From a checkpoint of a small transformer trained on Wikipedia.
Architecture: rotary positions, tied embeddings, capped logits.
Training: a variant of SOAP for these matrices, 1993 steps.
Each number is 128 + 32 x the weight over its row's rms, rounded and kept within 0 to 255. Layers, rows and columns count from 0. Numbers have three digits each. The size before them is the row's rms in percent of the matrix's.

# layer 12 MLP down (transposed), 640x128, rms 0.18, rows 61-94, columns 64-127
099:127119137116112135089148064118087120101077150119093138121147080051068125143157117106105127180101104134152099121159066172132108166175136161163116133084094158156157111126207139126144139116138123
098:160180142176095096105139147154127145171132146103089120122151146154077083095167144169160098144149147092145077149106128144120097140099184092123141121096120069130211092131139159133148118130131156
104:086111129096115128177111132090102121140161107113129126111125126172079142129164173172147135138167092125142159203131112074134125189151039154132190136202148118120137143125096159120143162080066112
101:144191153124081163096163096148103142149130126134126193088141155113125108112138073085111106181123145049120183158134100134162163099150137157140098107124112104102126062154151138113087217119151138
092:076147102139114143135103151126153098078100117149136169176130109075118123149155129155104160119077137138136130207146108111141116147132115094075096160109147216127091117091109062139154119139193092
103:135114150084077155140138089162096090142085101116142139181107065133154177139119136147104102160104078141100116103125054127122117164180078189199144156107113134158069129133115171101158072135151201
099:114159100134147176120099136113079179128135178136141090185105191087137160092204120125132091143140068128090127099144095159109126109066073123087120193151143137111134105158170190137176127090146106
101:126092156150118123145092074125064148108143202093118094117144175065155168139121088163161162132110110143174116142129171149209146094124131101132103143124139143085105106113130180174120072109122165
103:139153179118063169118100150088116127138129174111092135115153117140115150060132149140170199093120096089117127158168115168156137110145116150131092137177141120156166056200093187141134122083180125
099:083147137110135122150183118163131120175135178175105141121140181158126130124192184138084174109140186135133070141115145035153102156172122128114120114124132093066123061131139119116196136149105095
104:088123093137136149126098111140056080089149105115164100157159113110113106121137161095170031160111118166084172102133108112079053147163180095116129177134189142140134149148132162152145048157102098
099:106119037114138116102124111159117137114181165122171044176129152108135090146147155072125123106116202052137146133123130113080116135104096156170127143111110108088133123088153094116149159110085144
102:127163148119122090072139168165160134105124120092128058091098123124147150138142090136146099057119183132097118085152128135118113149077121236178123178130072137117110150054109104113062175096086179
100:168167124088106135105098124077126170084059112214163116169113079164128121157072099159128125112091109167134152139114176105126137127073140120117144164148172115101099121097136152146099132183165114
102:183155163153179165127037112127099149125098128140100129170207152116125110183187064131099077086031171121133137093150129161093097122146096119099163059099163102171128106127104140137087102080160151
095:187141125167122110172125119116196132085120073203152112158159152141132109139141188135101088153087125081137122152130172098146096132089120148158186147133155099176104160135189048174104148094071150
105:079103126134108139165133203177103125125116160124074149164149115121086117107198148089114137097140145076117212165151126107103119142100121083093105066145088152109158100159140104083071107092127059
100:106104073103146130149148148173113143163166085132088121133105155141129150155123179124057130169187106112107100169140137132074127158080129120088148135138114071123147151146112124183128149083091141
101:134103175140142094118078207125139095181106137115128166092169134083139168147047133073112164062150135143136153147125120093071136173099138149117150086128155100188154161126114097126164092163115133
094:139201114113169160090200098137109156137124112038090101100132139174089118139152091112132148140151143117146154118134093146095120122163138124126160148118091109044168121101121165160066163144159108
101:118128111234145152146142091167132112132144129123136167132151118086096170128176098076086120155154037146108090165141128107086131078125181145129120109212108128123147145100139125097153146148091139
095:153072083167152154107076147097090145161077165134116149123169113147101119129090131149138121101079164108150140148114100090118084115179120106175116157172093151163162162155124135120148070131047156
096:085117099108086150152099140153114050133119098165155132141141127145115110113135136060161127089145187144166095101153108165160130055128142099155056157161117137167176197158077185110126128173097108
098:169129154086132202156106212090144174161087161132111139172117086097150110170106084071108117135124129084153151148141109121139070122147171151115156162139103134131111132111112166128149119066151075
100:169141119142071107136130074092077132127057110157096132177112155140160126142168171118160151082130113133174120140123130108115086114105150095145080127137188136153170083194111133120117150194153158
095:105189104118101090106096169151099123148128134180052116140119118120098157108176092137139073127184100131138148106116178093156053130163163172118100100126120134175098141168126182181081116118115164
100:157137149197125085075116091136099132140144138148074168176121124094145171127094107086120165095139110141084090203118120146163118107119116102109132121119158118146109105113104151101172162142148118
094:159158120142123139075139158147145129192069129072112117157140149106126154171101196164154199170070129155144167048096067154093084109111120096145131113120129118128135105131166185129135150096141089
100:136110122101128133164188116141130200169127174167109130141085193190163131136156109137126062134072124061110175163126167159170209063133147190148142183151154116139158112130088099131111130171165118
118:126070106119124176157151117137092144114134110139120163125136093182130117193161103179154118138142118193116172129095145109143163130159142094111108073138105152163135128120096165145134161100135154
097:109117114104102092078087121099080136129211159126120126114136125147107128082140078142095133129117168070165050096128085038146147155127119105161099105121204140135158133071105129151203130118156141
099:111122122205128149106120124127179124185159072191088124149099122149154113130111164136156070158100146132150149100147150169120133075139125116083168144194151147171154116137145124210157158091159116
101:093176121098111127103179079085132139141179076106136091155125171098109147117150131199129150121080142108148117151136183152128142011106141128152147107152084135130164162112125124169090086057122089
097:173099104148205094114111138147176125138117179127092136134140125177120067134132081100113133151145175091112119089124075083138101203129096194140134147141059138084169047131128181119131142130063098
# layer 12 MLP gate, 640x128, rms 0.218, rows 62-94, columns 64-127
099:080075100094151145190137079156129128130071142129125102083191082170122149091086134136092129093148179094119156079099125113063118158160148132154148112131031167178070162126171137078135177120160134
093:122176165159094066147162136134163145145104126119092171083134161140185147156115137107125152134212121105134162152108140173103140116124092071086087092089159174166088133099128110113073147198162126
094:083120154121103130134172127135099121130136109169148151125149126113120146141097147062105157131086107127103148148084116081147077117110110107147084126152099129157103123140145115113113086171194126
111:135150113118119129128156141058103103095184156080092145134182142169156152153141121120124094119138217153094131128115140194147105115157171092171126096152124158202102124128133182164163150209165142
095:148126162097148096056119166097118113135164195150196131098147118070131115125200103103158162163163160152123122095116108087143088153139168171160151108149070085116166103089110138111111127063111211
101:089178119128085150145156120102136126101086097153171123116146180137141184083141083145191141138140097100122137054137136115130092122116086113096088107109178107094088069109076129138176093112141074
094:145144068128079117134164119142063103157133125151114145107166142135155172136120105091135155133158105085090162121066052159121081078072065133150137094157072197156108135136119117086093151110100148
095:075126177164160146171151121172164098093160094108101122117148098162150128135131132173115145110108168158135135130123122133080183081132172102085139101164115121121073131098102178162118111113108048
089:161126165129146091058112136110130181103115152171103143131152109150150131174093178115071113165181142120123138090150145107115109069189122135121130149099160144114132156161122154133161120161137131
098:129102119165144117082141139129143133115171124125075139152174130121118129149135166091106118181071137158196104075105112116111137170144131090167178090087145162205095120069158147155134143121125150
097:149149088150143143118136090104090143122092107163152126161122071153098076162087164145094100120059142110096090144091139113162179124118128179066114101065116097115137103142089136120144158184092111
103:171134074215170113095114144124137163081140121130160151162132108126100113166080143129117109146114120096078113100140134099108154095149120079162141140107139086167187138112191115132144128096189118
099:178157175131124111136162131171064151099157078154164183118106109113085134144115112190098127169116064112145182088139087105126101114133121111116135114096154120059097136143117155136170112125139132
103:092113155151097169159099113193061169103129139155163040120192085148130120178133104156148094112127147107157131089103156089138136091167157129128102131131148158109106103158090093096193119175133129
099:110119143130144119131157176121149096122159120214163101161145131153123128165061132128135136161065185176150065118129137117113123182161114153108160096127101156152174162161117127215121086104094076
101:120102130108152142140104110149076131085117055139161117057126100164134169119155155089161169108085133156172111153170133166081158112147129154087077121094142139100125158188096161163119124132111102
098:151156108164085142033127140087050113073110142118157136138131110136161096111172141072148154127096088094149138114116100151141162094130064112209184107108124157078111159146207136129168066109176123
101:121167132164150094187103127140135111129056111174078103133152172095146127173094155148108173093165151074189169107189155136145123111072130137121126160189124171116202104102116169183138096146171134
110:210135165090145060141130110050108138129168130146085115091146105166107074107159139108063138077157136112119148086145142114089121170168143146110133164136182122101067125073145140099134100135145087
110:083115182072182129091106141086042173124133120173154150162104095184114113170170158089155173147127226095150121125158177171142135087092124101115136122100169161161138096159081163131148111095136134
102:097110152212140137116089114158137136113169213130088070106150137174165160142099171133132148100106143090132135105134176146126122133073128116116093118081056080154142164125137103102136097110142122
094:086133126106187124154156147139205127149107114152193119116215131159142140143104119132108125128144123173126161113122101138162135127119160163080132107158120080116115083144127180167087152195148167
099:103140175146195089125136103129078117156183129114115111157186083119138088104064104195134140083103182100139045176168175137133119050150122161117132112137120104146127112123106151101189130135159151
098:136129110090117158152140051097156095097135138123089207118155127114095148117145108090157167125103146139107119125176121139104146119133166137120101035118185148141174037159093116099153178153137138
110:167139130176049119114169060114113098106153179131194158118166140133134117134139125180165179089094162112132111165153084152162189106117082118107145090098109095100110130112152142071143119100120108
088:099178128148123144098125104109095165107144106120109133117122170147108191084097187061093085135115128115137132072072155078121080084134121174138139116083166142087070170099142097123124125124075073
097:128096096095118133177137157094086139154143211108111136112079135171112095100162054117158058093144130104134114129125159117174145134106178104087115124152123156123122147134119130054140104162127131
092:160051117132144176058146158128098086164187144160151118141166107191178152093096108134111056138130134155186153131145116109125145145116176129121090153104142135144159101070125104118183112127198175
115:159106125110147165126137152147147129107121148092133113116102092126126098170149087159172093109088137142161181091163166131106127135123181139154155058126152182144141110079083109101119116136169155
100:127147066154124125133204111145055089161103183098109159092170105111182152208107134143142109129097166133150153117147131165097075117119117124126120178087101106117101211118111193100129140174078110
097:190150132172149130137129130099087176133145167122128148107185116119111164165092113125153122144098079161105132077130099101152209112098076109151110085169164155124096139134126124160122094113100151
097:127140131081131147143105169089062098128136154081066089143140167086173144139152110063085134116224089125109122110160090132213144114106127139125097108129137117133100128171098106088076098125115103
095:198156117142199138095098107136007130133128111115124132135099129063145115116157074131100161130104120147063169109133101188151098138098182106157103132133147141120128175160151124148166093129138154
# layer 12 MLP up, 640x128, rms 0.222, rows 62-94, columns 64-127
099:118087114060106189179063106145169100105151114163174120155068122121169108126159127104115205167137084105092115076142106091086153137111117201146131129144120166168091143158104089136152117137148100
096:134088184123114109146157073145149142149103125100080150195098156154077154133089166081177108079155057113103113091132136173073102159104199138103119096114126132112091102150115109184070165104165140
096:154132150129161053176115207075125126135124102095103089086090121106155146126163156139153121142140162139149080110128118110162149141160093076093153105103176159120125182121119137076124131116121134
101:111141153094142151168132146161078124118137147177089098073101114167146061083123127109149135107241111101107127169170110111103143152105118149134175136154075115129128133181120157124121079139108151
094:173111159114126110152144189179115124108132154111139086174142121190097070106154152146102100135131169108079066158096125188153107131184125178133183091124130151122127092165108148160106085156108108
103:157143129132202083119103199089126164118126128166189145116117151131040107177138056135148109101165134093114133145141119111140136127200181142138129139064099119187094125078168093087136075155112139
100:096059163113140145148162129059135169134147133129095104133136149077056096109090156142161144170114095151168115184103153097139227120113151105103146109106119168107133103106122141172111157139118089
103:153116118129153123153139154195122103110103108138141140130093106132098141148108094123125140172101058129095117109100099114137160108124138062079116208168141220121124145110129148143110104126113162
087:107213136157188107130152145095090110155115140115132101121124098134137109127182117084127162106112108124217144146155130136142175126152102128110112155139105150163154111121147114130137145165170154
100:102164136093121068100105079126180091159110119116151095176103182079158142122092158139116099191195132109090118115084152139158175138080154124147093071137117105103070136062086121121116139153111106
103:093123171113115136152167118126130141088100134162133126083157207119136121108174116153149107150139063149099129117109118096127083165130074087108130139193137143116084131137124131166119113126165123
105:141096091157081154114148096161082138161095158086144177158102101169122134109129115081136139138124058159151096178124118181143093105157131111131059088123126061135154178171140132106102083135141086
102:118069115144082142191125132134155145131149049118050149147139128119085139095144096156186153111133171136146083117132147117094124172159079099121135139137132082103083109115085088116142106079135111
100:077112130109149125097150128087146130093159143073123062101076125136116114088131159123137142175199181208117132128103118101152149120139170112123102114132138146164066147181181113104116103133129133
099:102115122082170176114108116110131115135124184116131135115105086108149170065147051167112128113135124164163108091122147118131188131120164093184066156131131191120163129150094162128159145142102145
104:124158111092182059092132155110155160117085100113226127121089124150147051137135158116136138151121115139154121100108134152137166139159155165166146096109127125121102102095104148127105203120087100
098:129105166188088187161068134124100116143120112105174160070101115106176116155137160141104105069049121157048127083144112132082131139107090093150104123080148212184117125152107156085129094147170122
091:105107162127154124123146138154102128193126098092166138172087137104134131093147122178114058144125054172089098198174105107128150111116034124142120101121100142123111149105115149162117130079109118
093:135119133127142148100129156074151109193171155103150136152117083083163113142189127175061106156155148135147153119129150120079151118106135161095147145129140156166100134129105132140180145109079120
103:194166168114096088089104168161172133144125115122083108121152139112142097107059145133136179156164083114089092116091143152237105098157173112104109083093164121187190095179142143149131110107142118
094:109133089138107094099117121093151123136126088162103119131127137203121120131140115118143125149109105132063114125188099098119187175140117132128154106106127099192106090124156146182104126124185110
093:148175156125135124156095118104114118178175085125128111149097152134096121142090159084086115147123161113122100163112116116100130145116137142167114202094103167163080086087145149183147130102157122
097:156165047151147111117161162083193114104140103174116100109139128149088107151166121125156094101175181151125106103159163166157167100103171154138073138176133138135142180084140110111106097078168161
101:086126178091132126132124142111082183132129101139142087108084107110106105119131154191110083142153152184112094111072101134109089109178124122075123154122099135120051206122143108104117137147087090
110:136174130132162150075156138135140155141136092106109159097141168157125115146028137166125087139140074155140104106126188115171114134175130184128139122123119066117143123163112125142078132133139127
099:119154178156113170132138146136146127103174105137120139091104120125158126147091165133149116139149136093174190119147104080089111073131136161104042116156132164124060097087115097158111153105101127
086:114105124117032134164105137113099126057183138123148164126111075164132155133116063109166078153112168099115100168120171103193102121137130110116141107144097158122115169177092153148137079145151153
094:117129162127154102149126105142154113086164139149104136132154097102151143137122110125121149143118144080123110095051163112140150151165141148164070157130142135201112177132151136139122164131069125
120:142147149121109121150115125168142160141120113164187133125111132205084128124157103131194091136126120098132170105141131173186156116162132128145097075065163164169135082136116171090153105107171134
095:117121099119134105122123137150185132175123072139112092132072122114134136077078162157139177125080091117108100104158201126116125115148123116098169092099151111112099121136117126138127182094148096
097:146069117139156136094110121149094151082121106140096192086144157165184080163133093146142138115179080125144095094124117126110128134118167120113101107048134169121081158135137146145079139119105181
096:053134118147129135145120119135090155107140129106094113122143101164090121133119148075140092144074110209188154100115219124133160130107112163120138117139098149140095070101127118062113134198163130
097:195142105093126173142098152125125186179142129110141118123143127133162130169155076116116095149174173124159126152110158124155143107147153116166034128097080117098073136174171078177156099146115180